Weights of a small GPT-style language model, trained from scratch on English Wikipedia: 4 heads of 64, MLP 768 SwiGLU.
Each number is 128 + 32 x the weight over its row's rms, rounded and kept within 0 to 255. Layers, rows and columns count from 0. The size above them is the row's rms in percent of the matrix's.

# layer 4 attention key, 256x256, rms 0.0881, rows 45-63, columns 128-255
size [105 107  94 108 101  98 102 108 100 106 102 103  96  97 101 101 105 105 109]
[[154 191  60 140 158 102 143  88 193 138 121  89 114 123 149 176 183 108 143 128  68 127 162 180 113 114 137 158  89  64 120 141 143 105 134 155 101 151 113 180 132 149 187 152 149 133 112 192 160  96  95 158 146 102 105 171 160 170 149 158 193 128 142 168 135 127  86 166  51 148 166 127 150 115 168 106 169 166 116  98  68  85  96  93 158 113 128 135  91 122 198 151 141 143 117 162 145 137 152 152 120 116 123  60 177 150 116 118 219 147 152 128 177  74 139 148 143  68  68 105 168 125  73  70 155 129 186  87]
 [146 125  93 151  85 128 165 114  81  95 122 175 106  84 182 143  87 129  80 160 118 138 175 103  89 118 161 123 164 132 132 167 135 132  75 128 169 144 143 131 138 109 103 135 131 106 128 107 118 157 135  91 119 112  84 144 100  71 139 160 134 110 140 183 122  87 129  86 157 169 131 106  98 113 116 139 160 188 179 148 135 149  97 156 151 148 160 107  76  64 146 133 139 151  98 133 153 131 169 142 111 116  65 113 153 158  93 154 170 172 183 153 137 155  91  99 132  82 131 139  97 121 142 147 108 136 103  94]
 [156  83 117 118 173 171 149  49 125  85  88  88 114 118  91 113  70 144 114 179 210 132 117  82 142 158 198 142 122  92  90 138  90 168 122 132 125 111 105 113 149 128 135 190 106 117 147 124 169 135 158 146  75 145 130 169  75 125 121  86 144 136 103 180 102 119 164 119 157 182 177 129 129  91 128 153  99 122 150 126  90  91 146 156 158 100 120 142 159 167 125 152 119  89 166 109  97 150 146 127 169 125 172 136 131 165 142 155 202 112 172 138 149 115 108 173 172  83 161 116 156 104  85 140  81 107 112 138]
 [120 144 185  52 144 130 108 123  95 139 124 142 165  96 106 158 156 148  76 160 132 117  99 150  92 149 219 155 146 107 140 161 151 137 164 198 158 101 185 167 164 180 150 127  74  84 195 123 128 124  69 107 153 127 165 172 131 126 126 135 173 134 150 182 112  95 150 207 125 113 130 116  87 100 135  87 130 127 107 121 135 117 103 150 155 122 101 145 136 128 123 117 127 111  85 124 153 120 138  93 141 137 118 140 166 129 205 143 158 143 146 104 124 119 140 181 119 174 149 102 134 105 204 161 139 111 161 125]
 [113  72 166 112  86 151 124 150 140  96  93 105 195 111 108  76 134 126 130 117 138  64 139 156 173 109 170 188 204 108 129 118 101 118 134  98 141 110 129 136 142  60 119 172 115 164 159  88 131 117  86 138 138 115 127 128 129 144 117  70 154 151 152 145  86 128 162 115 130 115 170 108 176 168 137 190  97  89 116 111 140 179 152 175 142 136 140  90 164 169 131 169 149 165 142 118 107 176 159 144 138 144  53  97  64  80 140 104 147 119 137 154 186 165  78 136 140 150 175 172 132 167 164 131  84 129 122 164]
 [175 123 123  89 149 139 198 128 145 182 127 124 140 142 143 168 105 118 102 126 112  73  79 105 132 123  91 133 135 111 117 171 163 125 139 154 104 127 127  82 118 179 185 188 135 153  75  73 116 133 133 129 131 129 125 151 184  91 108  87 185 147  96  64 111 134 165 111 135 177  99 118 110 144 111 109 146 158 119 125 132 111 118 149 135 100 115  76 113 124  82 133 140 124 100 156 176 153  93 173 118 151  31 161 132 108 168  92  47  83 203 147 142 151  76 108 124 173 169 111  78 106 147 144 138  37 139  92]
 [171 183 100 154 125 156  69 111  62  94 134  99 100 132 109 125 127 158 141 164 109 108 146  75 125  97 177 109 142 126 129 153 119 139 140 107 221 157 127 127  72 145  84 128 127 203  76 140 163 102 142 126 110 118 129  95 146 168  78 101  73 142  96 102 112 119 136 121  88 156 128 152 131 131 168 168  91 131 193 141 156 141 124 110  30 131 147 170 172 114 134 147 104 137 104 138 147 146 133 141  98 114  87  96 111 126 195 148 116 132 110 132 121 121 158 115 143 106 183 156 141 114 107 226 144 143 169 122]
 [120 137 111 181 109  87 193  74 143 114  89 138 122 160 132 139  92 109 186  89 144 111 119 114 173 167  91 145 103 193 139  94 154 118  99  73  85 133 124 102 131 133 118 141 123 182 108 169  97 120 135 112 129 111 159 144 140 185 157 120 156  93 120 126  93  95 179 122 115  75  98 111 147 146  71 135 162 136  53 158 177 134  74 127 122 102 118 118  66 132 168 146 121 123 129 120 135 102 121 107 171 115  69 160   0 169 122 142 114 129 117 128  77 148 142 118  91 150 139  70  71 124 136 140 136  70 166 130]
 [ 75 112 154 133 145 106 132 154 177 124 136 119 137 214 119  66 119  95 163 104 154  73 131  92  91 184  88 152 107 117 117 115 122 180 129 132 108  84 179 108 107 145 188  97 148 115  74 114 123  74 132 148 116  54 135 118 169 128 123  94 112 201 136  83  89  96 134  81 193  85  90 140 135 171 134 155  95 152  91 118 112  95 138 151 180 125 144 109 135 142 120 174  95 116 104 153 105 166 125  90 106 123  92 169 156 142 165 167 101 129 114 127 104 130 191 123 176  91 168  87 178 126 138 106 152 112  89 197]
 [157 118 121 190 154 162 134 118 174 149  85 141 166 129 111 104 125 113  73 138 136 145 142 161 157 116 108 146 154 219 195 115 119 112  98 126 108 159 128  95 119 183 108 120 177 146  75 125  76  92 117 112 145 128 131 107 110 134 118  50 121 144 120 184  85 111 127 188 208 111 111 118 162 176  98 138 116  97 152 188 166 140 149 125 124 167 140 127 125 123 105 102 119 121 164  75 156 130 143 158  86 157  60 129 160 185 116 107 177 124 162 133  87 106 100  46 122 113 191 213  92 150 101 135 192 199 125 116]
 [135 153 109 146  91 117 144 185 103 142 173 110 150 129 111 126  95 166  89 108 172 191 107 170 122 103  87  83 153 149 127  84 146 110  93  83 197 147 138  84 109 109  79 133 142  82 130 173 231 110 128 150 116 130  38 148 164 170 137  63 104 110 157 100 189 128 127 131 132 118 100 147 161 134  97 166 151 155 186 142 100 187 103  85 101 174  63 176 202 123 175 170 126 136 114  81 123  80 159 136 155 136 114  91 133 165 106 139 132 132 117  88 167 105 103 131 172 138  47 109 189 128 142 115 135 112  64 103]
 [139 116 151 167 166 125 187 133  77 144 154 113 108 111 113 133 177  98 134 131 129 124  93 113 130 159 151 149 115 103 159 179 145 125 105 119 141 120 182 115 142 144 135 126 123 179 141  96 130  82 158  96 135 102 117 106 182 124 154 109  69 138 157  83 155 162  68 142 109 120 156 139 152  88 165 131  33 154 143 154 138  71 115 125 145 175 112 138 135 164 160 173 101  74 138 116 100 135 126 177 154 147 111 120 159 133  86 152  96 123 127  92 113  65 103 162 129 152 122 158 110 152 169 116 146 163 137 111]
 [123 119 121  95 146 149 120 111 140 139 171 151 119  79 137 167 122 130  91 143 138 120  92 146 131 192 113 134 149 126 154 117 184 133 157 179 103 179 190 167 106  78 111 152  67 115 105 132  92 129 143  56 165 195 119 158 122 125  63 171 144 135 200 164 122  93  96 189 128 115 117 108 108 156 129  77 124 132 126 161 120 157 187 126 103 152 172  74 155 114  64 179 146 193 140 138 132  73 104  98 161 109 133 118 151 111 102 102  95 135 162 137 143  87 198 129 181 107 129 142  82  97 185 164 163 124 111  87]
 [157  71 129 169 143 198 140 124 203 116 104 182 111  55 145 119 140 131 138 107 105 132 121 166 104  98 106 135 104 129  97 180 145 153 139 110 151 131 185 150 153  85 173 125 145 116 143 138 112 108 102 180   5  96 103 181 146 135 109 130 107 172 101 122 105 111 110 191 127 145 170 135 120 120 140 146 114 108  89  98 130 116 106 158 109 160 146 106 102 165 174 149 120 109 106 150 138 122 154 118 164  78 132 156  70 111  94 121 132 154 134 116 149 135 151  76 110 121 171 146 131 143 153  40 199 210 134 136]
 [116 122 116 113  83 102 166 130 101 155 131  45 137 131 141  65 138  79 123 113 153 142 131 169 141 138 109 149  91 151 159 160 128 108 122  95 140 166 149 118 131 122  85 135 144 143 107 178 109  72 105 211 127  88 121 158 117 172 180 157  94 142 149 149  81 173  48 172 146 142 136 147 109 140 126 129 138 131 139 154 103 100 140  64 217 100 142 160 164 155 140 136 140 144 121 135 150 109 115  99 119 179  69 120 119 222 118 146  73 174 127 118 168  76 182  81 155  53 137  95 152  75 142 141 145 155 176 125]
 [133  95  98 180 154 218 136  95 177 152 127 152 160  35 101  83 140 120  98  88 120 144 158 163 100 132 109 152 119 113 193 130 161 128 171  89 167 168 155  74 116  88 102  73 133 118 164 150 100 103 177 105 125 108 163  86 184  82 144 107  97 154 140 140 121 167  77 202 112  92 101 114 115 104 180 173 125 131 125  98 152 140 183 106 191 123 106 170 141 154 147 106  81 109 139 170  62 152 114 141 146 124 146 183  79  88 134 128 138 122  89 137  98 125 110 163 136 127 137 154  86 120 132 142 144 128 179 171]
 [ 91  76 111 106 151 165 185 142 133 111 108 150 119 136 217 110  92 117 118 164 123 133 126 124  89 161 123  84 135 147 153 132  99  83 157  93 199 166 127 189  98 112 112 208 142 131 131 163 106 107 142 101 159 106  64 139 178 159  95 126 155 126 116 149 145 167 116  76 135 137 105  76 130 102 115 111 177 162 169 153 157 147 110 127 116  67 106 111 133 122 168 134 128 130 146  90 164  84 145  98  81 106 171 154  66 128 113 166 137 103 173 113 157  87 135 128 137 128  24  94 159  98 133 133 132 170 212 107]
 [131  96 148  93 174 193 147 152  80 126 128  81 196  94 176 111  60  96 109 126 173 137 114 142 121 160 122 113 153 132  60  79 137  70  77 152 160 107  86 119 156 177 188 182 123 111 144 102  97 122 124 138 107 195  99 142  94  36 114 227 146 119 156 148 122  73 126 129 131 128  81 109 137  99  84 120 126 126 160 117 116 103 114 115  91  82 134 139 126 110 101 153 143 124 156 111 161 113 104 143  67 120  89 121 127  77 146 179 146 123 104 152 108  84 142 142 128 134 107 134 155 107 162 148 150 148 130 129]
 [138 107 155  70 154 145  79 140 168 139 107 203 118 100 235 204 105 128  87 105 164  66 185 140  93 157 144  88 145 125 172 135 159 163 158 139 133 158 133 122 117 120 142  60  94  90 105 138 136 123 169 176 156 102  86 146 154 189 143 170 133 147 147 152 158  77 116 118 144 127  94 144 153 155 117 113 190  96  87  95 129  98 120 130 161 170 138 109 107 148 179 159  61 154  95 107 181 169 176 126 155  89 137 135 136  78  69 224  59 120 177  91 138 120 115 109 104 176 103 128 126 131 172  92 120 157 173 122]]
# layer 4 attention query, 256x256, rms 0.0895, rows 46-63, columns 128-255
size [112  96 106 104 103 103 107 105 108 105 105  97  99 102 102 106 109 110]
[[118 120 118 168 126 130 123 166 138 123 121 208 103 124 105 132  79 137 181 111 126 116 148 181 128 163  99 145 106 178 110  85 175 121 138  99 132 129 160  61  89 125 151 151 122 131 122 134 134 208  86  98  95 162 120 112 176 162 164 111 131 154 119  90 115 182 197 168 110 130  98 166 175 170  68 115 124 141 129 132 113 146 159 109  54 122 121  89 170  92 103  88  97 164  98 157 129 186 126 116  60 107 119 121 126  77 144 166 156 159 185 111 196 146  93 172 167 212 122  81 189 114 144 182 131 119 141 103]
 [129 133 171 114  84 159 117 155 133  74  86 130 153 104 143 199 149 111 116 100 113 123 172 122 200 118 135 157 121 176 157 185 196 112  99 105 163  76 151 139 130  81 107 121 150 151 129 209 157 184  59  94 142 113 134 115 175  68 140 135  62 120  76 101 156 161 109 180 113 101 184 166 117  66 112 103 124 157 117 115 115 130 134 122  84  97 171 203 126 147 172 126 142  73 137 129 172 147 134 133 118 149 127  94 107 157 115 115 114 141  58  81 132 122 112 115 186 202 146 160 134 158 127 141 123 131 198 147]
 [136  84 146 191 123 131 142  99 149 117 152 177  90  77 134 144 117 164 126 129 174  99 113 116 142 121 135 183 121 121 160 161 102 165 127  84 169 147 172  83 129  88 134 124  87 127 135 153 121 121 104 139 159 161  55  71 150 147 106 128 187  71 135 121 102 182 114  83 125 106 110 187 166 123 148 123 162 105 179 109 111 139  77 113  60 100 140 162 109 168 110 133 136 151 158  52 137 142 149 106 118 135 119 119 167 136  82  69  72 127 126  98 164 111 158  89 113  99 124 153 188 126  87 173 108 154 123  96]
 [155 122 126 155 121 150 138 165 125 145 107  91 193 134 147 152  62 118 166 128 181 136 104 110 171 150 145 104 113 215 123 113 176 120 141 177 168  75  88 131 119 143 133 131 128 124 188  84 148 134 123 136 101 105  54 139 115 121 122 163 123 118 170 178  88 115 126 112  95 129 129 160 109 125  90  84 134  96 102 135 152  74 161 144 140  88 117 155 103 158 138  75  98  67 136 152 101  96 103 156 136 109 104 120 132 127  62 118 107 146  88  88 132 137 161 108 165 152 124 159  69 143  76 113 131  78 153 107]
 [153 160 109 106 153 165 157 121 166 112 134 156 123  96  96 142  85 121 107 129 140 114 149 158 109  74 125 107 122 195 111 120 147 120 135 135  65 122 127 131  64 156  97  60 118 113 138 121 132 179  99 135 122 127 188 133  84 140  76 105 127 126 168 156  93 135 126 152 151 129 177 159 167 129 134 110 194 140 104  69 153 135 200  96 143 158 161 133 111  95  94  80 158 138 206 158 139  35 154 153 167 121 135  66  96 109 115 120 150 143  80 172 168 125 143 178 115  93 140 111 100 122  23 139 136 154 115 120]
 [ 84 120  75 108 149 111 167 142 132 154 142 206 142 126 121 111 125 110 175 114 113 147 109 167 113 182  71 105 115  46 120  96  73  81 159  95 121 132 112 130  84 101 134  55 134 114 141 119 137  78  92 132  97 138 153 105 161 121  78 167 136 128 118 186 174  84  98  43 139 109 111 172  90 155 121 114 180 164  81 142 147  88  66 108 143 129 133  98  50 143  58 131  88 113 130 113 151 144 155 107 148  80 109 103  92 136 138 136  72 115 149 178 147 112 140 123 149 156  98 146 130 159 151 109 107 127  66  91]
 [139 122 148  96 147 124 105 125 145 166 114 165 136 128 171 113  81 157 139 101  76 152  74  88 105 127 155 187 153 135 134 154 180 120  99 145 130 132  94 176 122 118 131 109 174 103 147 168 111 127 126 201  82 144 141 127 144 122  94 139 125 194  73 104 132 126 164 196  67 184 152 123  30 101 167 146 131 173 110 151 157 137 107 123 106 138 119 128 193  95 104 130 172 107 183 180 164 115 144 120  71 156 101 153 172 200 114 114 105 208 145 125 108  88 156 159 121  70 117 161 146 137 157 147 150 138 107 159]
 [147 126 131 105 114 151 128  57 130 173  73  87 113 151 124 141 142  70 135 200 186 140 135 190 131 115 145 182  78 105 132 155 130 165 166  71 168 147 178 145 161 125 165 167 113 177 150 160 123 161 109 161 140  64 112 116  93 166 155 139 104  86  80 114 128  89 141  44 126 126 164 117 115 162 146 128 113 100 179 146 153 107 114  95 107 157 131 171 136 135 162  58  97 164 168  90  85 103 156 151 145 118 211 127 105 143  82 129 135  99 101 171 145  66 106 144 134 133  72 122 128 125 118 130 135 137  80  96]
 [133 151 105 111 112 152 133 198  62 149 147  91 133 137 176  73 131  70 155 121  83 117 165 145 128 157  89 163 126 119 185 121 173 120  92 152 121 156 113 129  95 146  95 139  86 155 147 177 116 155 149 133 140 138  86 134  67  36 109 149  88 147 151  78 106 109 124 168 141 152 173 145 108 147 140 106 198 161 103 105 126 138  90 110 165 100  83 131 146  81 129 104 153 164  75 215 129 109 110 122 137  80 174 117 148  63 137 132 206 172  73 132 134 178 109 144 124  99 114 125 173 117 114  89 112 135 122 160]
 [ 80  51  40 160 126  80 187 117  70 113 101 113  75  92 186 100 147 143 109 139 141  98 119 175 173 113 132 148 106 143 126 114  66 115 123 130 143 136 144 178  90 155 132 141 170 148  97 103 125 148 102 129 161 106 158 166 125 181 108 137 143  87 101 108 194 142 124 129 122 146 143 129 107 136 127 144  92  88  92 119 124 132 124 177 151  83 152  95 110 185 118 107 140 105 152 129 107 174 112 148  78 107  91 130 134 126 126 189 128 116 167 131 117 176 184  54  73  87 159 161 102 144 194 142 151 120 105 175]
 [ 78  90 108 106 122  80 141 101 144 103  99 122 151 139 125  89 123  63 135  85 177 103 155 123 109 153  83 148 119 127 131 143 163 148 163 163 195 143 116 167 122  86 123 105 152 155 115 183 125  92 130 194 116 130  79 127 173  61 153  92 139 154  66  29  93 101 139 100 153 152 118 126 110 141  97 125  93 152 121  80 135 133 161  99 171 123 143  98  98 219 145  57 164 125 153 133 102 129 149 108  98  91 187 191  75 143 167  76 102 125 115 108 163 146  71 105 111 135  66 182  84 113 112 110 121  91  92 182]
 [ 99 144 122 163  88 157 129 169 138  99 130 159  85 196 143 104 123 147 132 100 125 154 176 123  97 105 116 114 126 189 139 134 114 121 175 124 146 117  92 105 144 122 178  73 127 102 121 158 122  81 123 120 191  71 120 144 100 145 106 164 134 163 168 141 156 188 106 180 147 130 126 102 163 137  88 109 101  81  91 123 148 187  65 134 126 181 116 170 138  85 142 131 109 108 119 123  91 127 147 165 164 146 120 117 188 121  91  82 148 129  96  79 132 112  64 127 129 155 138 125 122 106  95 123 129 148 131  87]
 [108 125 101  93  93 117 154  66 108  99 151 102 107 114 162 114 156 146 181 186 185 106 183 138  87 125 181 167 131  81 157 124 202  82  78 159 101 138 146 135 131  71 159 110 130 148  99 167 102 119 146 117 149  98 109 128 152  33 149 104 104 119 151  92 100 114 178  61  84 150 124 127 123 149 109 185 118  88 112 123 126 160 166 149 134 151 148 149  91 182 125  96  69 145 109 205 155 130 147  96  97  98 124 134 157 173  95 155 127 158 114  92 110 119  75 123 145 118 162 162 130 115 132 153 117 122 145 111]
 [126 166 123 112 187 118 140 156  95 110 106 142 118 129 139 117 145 207 189 205 107  97 167  84 122 114  86 160 114 152 151  99  93  97  95 158 117 147 128 154 137 144 168  93 139 136 139  86 110 142 163  79  99 151 139 106 106 135 119 125 104  71 150 103 142 128 173  92 138  71 149 107 101 160 180 136 103 117 108 119 111 133  62 114 144 129 109 112 132 126  34 118 105 115 137  88 168 106  90  88 147 125 133 135  94 100  91 179 127 161  75  83 116 155  84 182 104 149 161 141 101 183  98  86 121 168  42 174]
 [ 93 125 133 105 115 106 157 177 101 123 146  93 162 140 132 149 132 114 176  49  82 115 127 152 110 172 121 139 141 121 170 123  91 112 100  96 130  81  97 165 148 130 156 140 136 120 144 162 116 119 190 134 132 128  97 168 119 121 166  97 140 162 196  80  80 123 160  98 100 107 140 101 127 131 171  93 140  83 119 104 138 112 121 155 139 153  64 135  79 163  41 147 105 115 110 114  88 135 112 126 131 115 145 132 125 130 119 156 117 134 103 107 128 140 113  80  88  69 117 170 199 131  81 154 155  82 101 181]
 [100 108 119 150 151 110 143  82 128 118 210 164 112 120 136 168 135 144 105 128  98 166  74 139 121 138 119 182 127 160 170 108 105 154 144 161  64 135 113 115 125 184 140 103 130 150 121 112 112 154  93  76 112 137 162  92 113  98 128 131 153 110 116 112 164 158 151 166 157 133 102 129 149 103 133  96  89 138 112 163 113 162 121  91  49 143 113 107 166 106 112 116 172 141 107 161 177 154 127 197  87 170 148  85 110  83 206 166 173 150 121 119 140 104 129 139  80 122 204 163 101 113 190 144  69 177 134 146]
 [141 139 128 134  69  82 130 185 134 154 115 159 110  98 145 167 111 124 143 124 104 109 167 138 148 167 245 121 113 211 121 140 155 132 239 122 124 128  84 127  97 145 118 157  91 130 153  90 125 169  62  94 106 119 179 119  80 149 144 105 117 106 143 134 144 172 149 130  99 129 198  80 207 161 179 152 133  69 121 107 146 198 144 159  96 127 128 140 153 138 149 134 136 114 131 138 115  78 170 136 131 124 163 127  65 117 116 125 150  70 176  77 112 111 107 149 158 137 163 115 103 133 164 135 112 136 118 110]
 [125 203  82 143  62 105 112  94  34 135 134 133 129 198  89  53  97 133 238 121 114 144  88 129 179 111 120 187 106 223 113 135 178 149 100 118 108  91 183  95 125  76 157 133 114 161 153 113 123 137 163 102 136 103 197 121 144 134 139 126 133 117  96 132  81 140  94 177 114 107 127 130 168  99 101 160  78 146 134 162 126  71 133 126 129 139 117 142 153 152  78  81 185 138 145 159 113 136 101 153 118 147 123 128 104 138  76 101 118  93 124 139  64 138  76 148 114  96 171 109 112 128 129 154 112 141 139 118]]
# layer 4 attention value, 256x256, rms 0.0686, rows 0-8, columns 128-255
size [114 112 117 114 115 115 116 105 110]
[[ 79 141  75 136 115 129 123 143 149 151  86 126 113 118 161 137 158 142 170 105 116  96 132 116 166 148 140 163 175 135 216 122  81 116 171 122  90 165 156 129 170 101  88 168  73 131  92 135 151 155  63 109 141 162 131 200 140 138  42 143 122  89 138 148 168 112 182 123  95 124 149 187 109 152 135  77 127 166 158 137 129 148 153 152 190 135 140 109 122 151 128 113 121 142 164 110 150 106 178 217 190  49 112  54 124 126 146 153 156 177 178 186 131 112 109  96 127 147 128 132 120 132 136 141  57 122 152 128]
 [123 163 140 162 148 153 116 130 160 164 167  94 132  88 107 153  97 137  99 102 137 224 151 133 155 126 128 102 153 110  75 162  84 119 163 136 120 146 154 134  67 120  67 198 158 154 131 100 142 138  84 139 181 104 129 154 148  92 106  90 134 174 109 151 102 145 120 117 168 129 148  26 120 149 123 161 122  81 140 111 150  88 146  89  70  92 144 107 131 159 116  88 115 164 104 103 148 189 170 106 149 153 197 145 155 183 129  56 117  33 134  34 145 135 181 122 179 114 119 124  71 119  88 153 143 139 141 157]
 [160 153  48 106 140 163 119 107 149  84 158 131  92 135 108 130  80 110 138 109 120 165  60  78 161 114 146 172 110 135 195 164  97 222 123 157 147 165 166 130 129 148  92 136  69 130  99 142 130 127  78 121 114  97 157 150 162 193  78 113 145 108 141 146 112  90 141 147 134 137  87 198 105 102 136 125 131  58 115 169 124 139 162 145 100 145 158 124 158 176 130 125  89 124  94 111 131 140 175 114 181 131 163  97 116  83 133 127 114 168 195 137  88  82 167 131 163 186 118 128 146 136 146 159 107 130 122 125]
 [107 139 125 111 126  98 133 119 158 175 145  86 201 158 168 139 148 139 172 102 146 111 163 148  80 127 162 115 151 119  79  99 140  96 106 161 155 112 115  93 107 172 156  62 121 113  92 136 149  99 145  82  74 132 110 181  80 131 132  95  96 135 159 178 106 101 173  61 121 179 129 106 108 112 147 151 116 101 125 129 206 103 121 134 132 126 140  96 101 184  79 150 128 144 116 132 149 101 108 115 114 146 163  61 102 143 127 115  92 109  55 167  88 165 154 141 108 110 108 146 116 149  79 209  87 131 118  96]
 [137  94 125 159 122 110  38 111 133 159 112 147 121 147  85 122 137 222 114  95 127  81 110 153 136 120 112 109 177 103 153 117 151 147  97  54 154 162 132 112 114 130 119 113 133 125 105  98 120 131  84 149  89  97 145 113 196  86 109 177 101 151 107 109 133 105 110 104 124 136  81  61 115 191 152 185 109 152  83 165 106 174 129  89 134 152 129 154 115 141 196 143 156 123 128 106 105 189 195  99  88 156  48 158 131 162 112 109  69 154 146  46 132 172 112 158 165 154  75 128 137 134 175 170  84 190  96  91]
 [184 148 138 121 160  95  78 173 145 127  69 155 154 122  89 124  76 139 118 201 163 153 169 140 193  91 129 151 128 109  91  84 184 160  97 163 106 169 114  83 139 105  98  92 107 107 145 116 140 150 104 130 110 143 129 158 139 119 149  92 177 113  78 153  97 132 199 156 146 148 139 111  89 162 182 150 160 149 130 110  89  87 176 145 168 128 115 102 159 189 124 146 141 135 151 169  97 123 119 114  88  63 171  88 100 173 152 114 138  78 157 168  89 105 192 112 156  90  85 168  82 141 103 120 114 160  53 133]
 [ 78 151 136 143  69 123 144 122 109 155 161  77 146 107 121  90 106 184  93 149  61 142 116 131 173 128 124 131 156 141 135 104 112  99 201  96 111 104 132  51 171  86 159 124 172  59  46 114 127 166 132 126 112 139 109  26 137 106 135 147  96 133 121 149 160 130 163 154 120 125 131  91 141 133 103 113 145 154 158 135 136 178 151 107 107  87 116 101 148 190 119 107 116 101 112 150 128 166 129 118 150 142  68  96 125 116 167  99  80  65 154 154 102 189  87  95 143 148 173 102  78 122 166 130 137 143 155 177]
 [152 136  80 131 101 121  94 124 107  89 170  96 111 125 130 135 131  97 147 153 179 140 120 134 125 183  98 152 196 134 170 138 185 154 135 123  59 114 119 150 134 133 107 126  56 113 117 165 133 126  81 155  20  93 166 126 155 140 114 174 122 132 175  92 132 117 166 135 198 154 113  67 111 145 185 159 119 137  92  98  89 135 130 122 152 128 143 157 118 134 124 141  97 117 107 146  69 127  92 126 146 101 107 164  80  55 130  99 151 107 146 114 120 123 197 118 177 104 139 111 175 120 155 171  90  81  85 168]
 [ 78 102  93 138 152 101 135 131 120 203 121 143 138  97  94 106 208 158 121 114 155 141 160  97  78  16 111 108 107 105 184 101 110  80 112 113 162 161 114 170  64 255  86  96 121 158 120 155 139  60 138 126 199  87 134 140 131  88  94 109 140 140  93  98 150 127 103 101 116 107 202 100 180 156 147 136  96 155 120 131 159 154 129 165  65 131 160 116 125  82 144 154 143 135 151 149 131 144 105  90 103 108 106 114 114 169 167 124  60 132 168 142 103 156 142  90 112 155 105 141 119 126  95 105 134  97 136 109]]
# layer 4 attention output (transposed), 256x256, rms 0.0664, rows 0-7, columns 128-255
size [112 115 116 105 102 113 111 103]
[[154 162 171 125  98 148 129  85 137  94  90 117 114 197 166 165  91 157 137 160 152 113 115 177  26 165 146 129 137 172 152  84 132 124 121 130  83 156  39 120  92 159  82  99 116 108 112 107 136  85 114  93 144 132 147 115  95 113 109 108 130  33  78  72 120 145 155  90 154 188 132 129 120 150 170 181 126 162 162  99 116 141 133 130 153 117 126 156 136 108 127 102 139 160  93 180 124 133 197 145 115 196 190 176  76 118 135 146 149 106 140 116 139 116 104 108 110 171  91  82 113  90 149  98 117 160 180 148]
 [101 105 156 127 131 132 117 151 100 115 146 104 127 146 173  79 122 137 155 151 153 162 159 164 215 147 133 195 172 128 190 126 102 147 145 222 118 139 120 120 152 144  64 144 138 100 162 118 117 178 133 138  82  83 126 116  86 149 110 127 149 158 113 142  90 130  85  69 120 137 198 112 165 140  80 116 131 142 137 161 135 131 151 101 180 101 153  91 151 108  88 110 121 126 191  79 183 171  89 110  70 111 121 129 195 150 115  87 176  78  85 113 162 125 145 164 167  98 113 138 154 106  75 113 140  96 125 113]
 [150 119 129 190 113 161 151 113  78 155 102 115 128  96 103 139 124 106 118 151 119 147  93 172 100 116 119 109 144 170 143 137 140 131 172 150 153 115 165 155 177 140 145 158 100 103  95  86  98  69 141  99 178 145 115 140 102 129 134 157 133 121  82 148  87 156  89  97 165 118  85 104 177 109 166 152 208 114  96 122  83 118 135  92 134 167 122 189 192  98  78 115 145 167 134  85 195  62 151 172 140 153 179 116 125  92 126 135 118 111 154 155 149  92 154  96 187 152 101 108 198 144 145 109 143 100 168 134]
 [124 128 170 118 103 153 127 117 108 136 100 173 130 120 116 135 134 173 117 147 163 134 153 135 130 101 122 168 148 119 109 105  94  70 121 103 100 124 168  81  84 141  85 111 159 166 173 116  99  79  92 148  99 153 168 115  89 140 130 149 146 117 136  43 125 134 119 102 172 139 141 159  64 151 104 111 107 130 152 129  63 113 135 141 137 145 134 132 162 106 139  98  23 184  95 128 192 187 112 124 119 143 148 161 137 133  79 115 183 149 118 165 113 122 102 100 100  89 131  79  81 109 145 165 105 170 154  97]
 [112 133 118 163 135 133 188 151 156  95 121 142 105 143 104 120 124 104 176 137 138  88 183  98  81 146 121 107 154  95 139 151 157 119  86 109  91 167 113 120 133 201 128 125 121  96 122  96 194 154 103 190 119 140 107 170  99  38  87 102 124 180 124 158 107  83  99  45 121 133  75 103  69 127 113  59 151 138 114 125 152  89 105 133 172 116 179 151 152 126  68 120  82 104  96 167 130  85 101 103 174 140 110 154 166 106 166 125 139  74 137 144 121 132 125 173 107 127 102 122 179 135 169 135 116 142 131 115]
 [145  97 121 118 144  91 117 143 123 115 120 140 141 163 105 109 128 153  72  93  88 122 128 188 198 118  93 186  50  74 110 124 116 150  97 105  53 119  83 120  81 112 107  96 163  69  99 154 102  98  92 178 177 141 154 159 104 149 173  67 119 129 141  63  92 148 135 126  97 124  99 105  92 111  92 131 165 131 159 155 133 118 126 110 172 102 104 129  91 105 200 194 111 121  92 158 118 114 154 148  91 147 136 186 201 114  84  98 178 133 134 103  83 102 151  59  80 164 133 115 132 117 136 107 122 163 112  46]
 [138 143 129 125 103  94 120 156 133 132 118 154 155 149 135 105 150 162 168 129 106 122 143  82 113 125 157 106 140 165 138 116  84 131 106 130 149 141 107 124 197 135 142 129 123 178 136 151 185 105 160 137 155 119 137 150 169 127 158 128 152 122 137 114 111 139 117 128 123 147 177 123 195 131 127  99  99 147 121 112 155 193 101 103  83 148 157 135  28 130 154 155  97 138 137 128 111 118 113 171 175 124 110 144 114  69 115  82 148 154 171  83 187 163 114 168 156 137 144  88 166 154 118 174 173 149 164 155]
 [195 126 219  85 115 118 176 138  44 145 107 114 125 114 117  60 144 120 137 154 117  84 116 130 140 196 114 117 157  94 139 167 122 120 144 101  91 163 107 191 115 134 117 111 122 101 140 132 121 101  80 134 144 188  79 168 152  89 157 133 120  94 155  81 115 135 159 100 133 130 136 133 117 132  91  95 168 108 165 129  78 140 120 117 167 118  90 136 173 172 184 128  79 170  62 160 105 119  71  88  98 116 112 121 182  71 121 122 206 128 102  98 143 154 153 151  90 150 103 173 171 121 117 118 146 131 124 158]]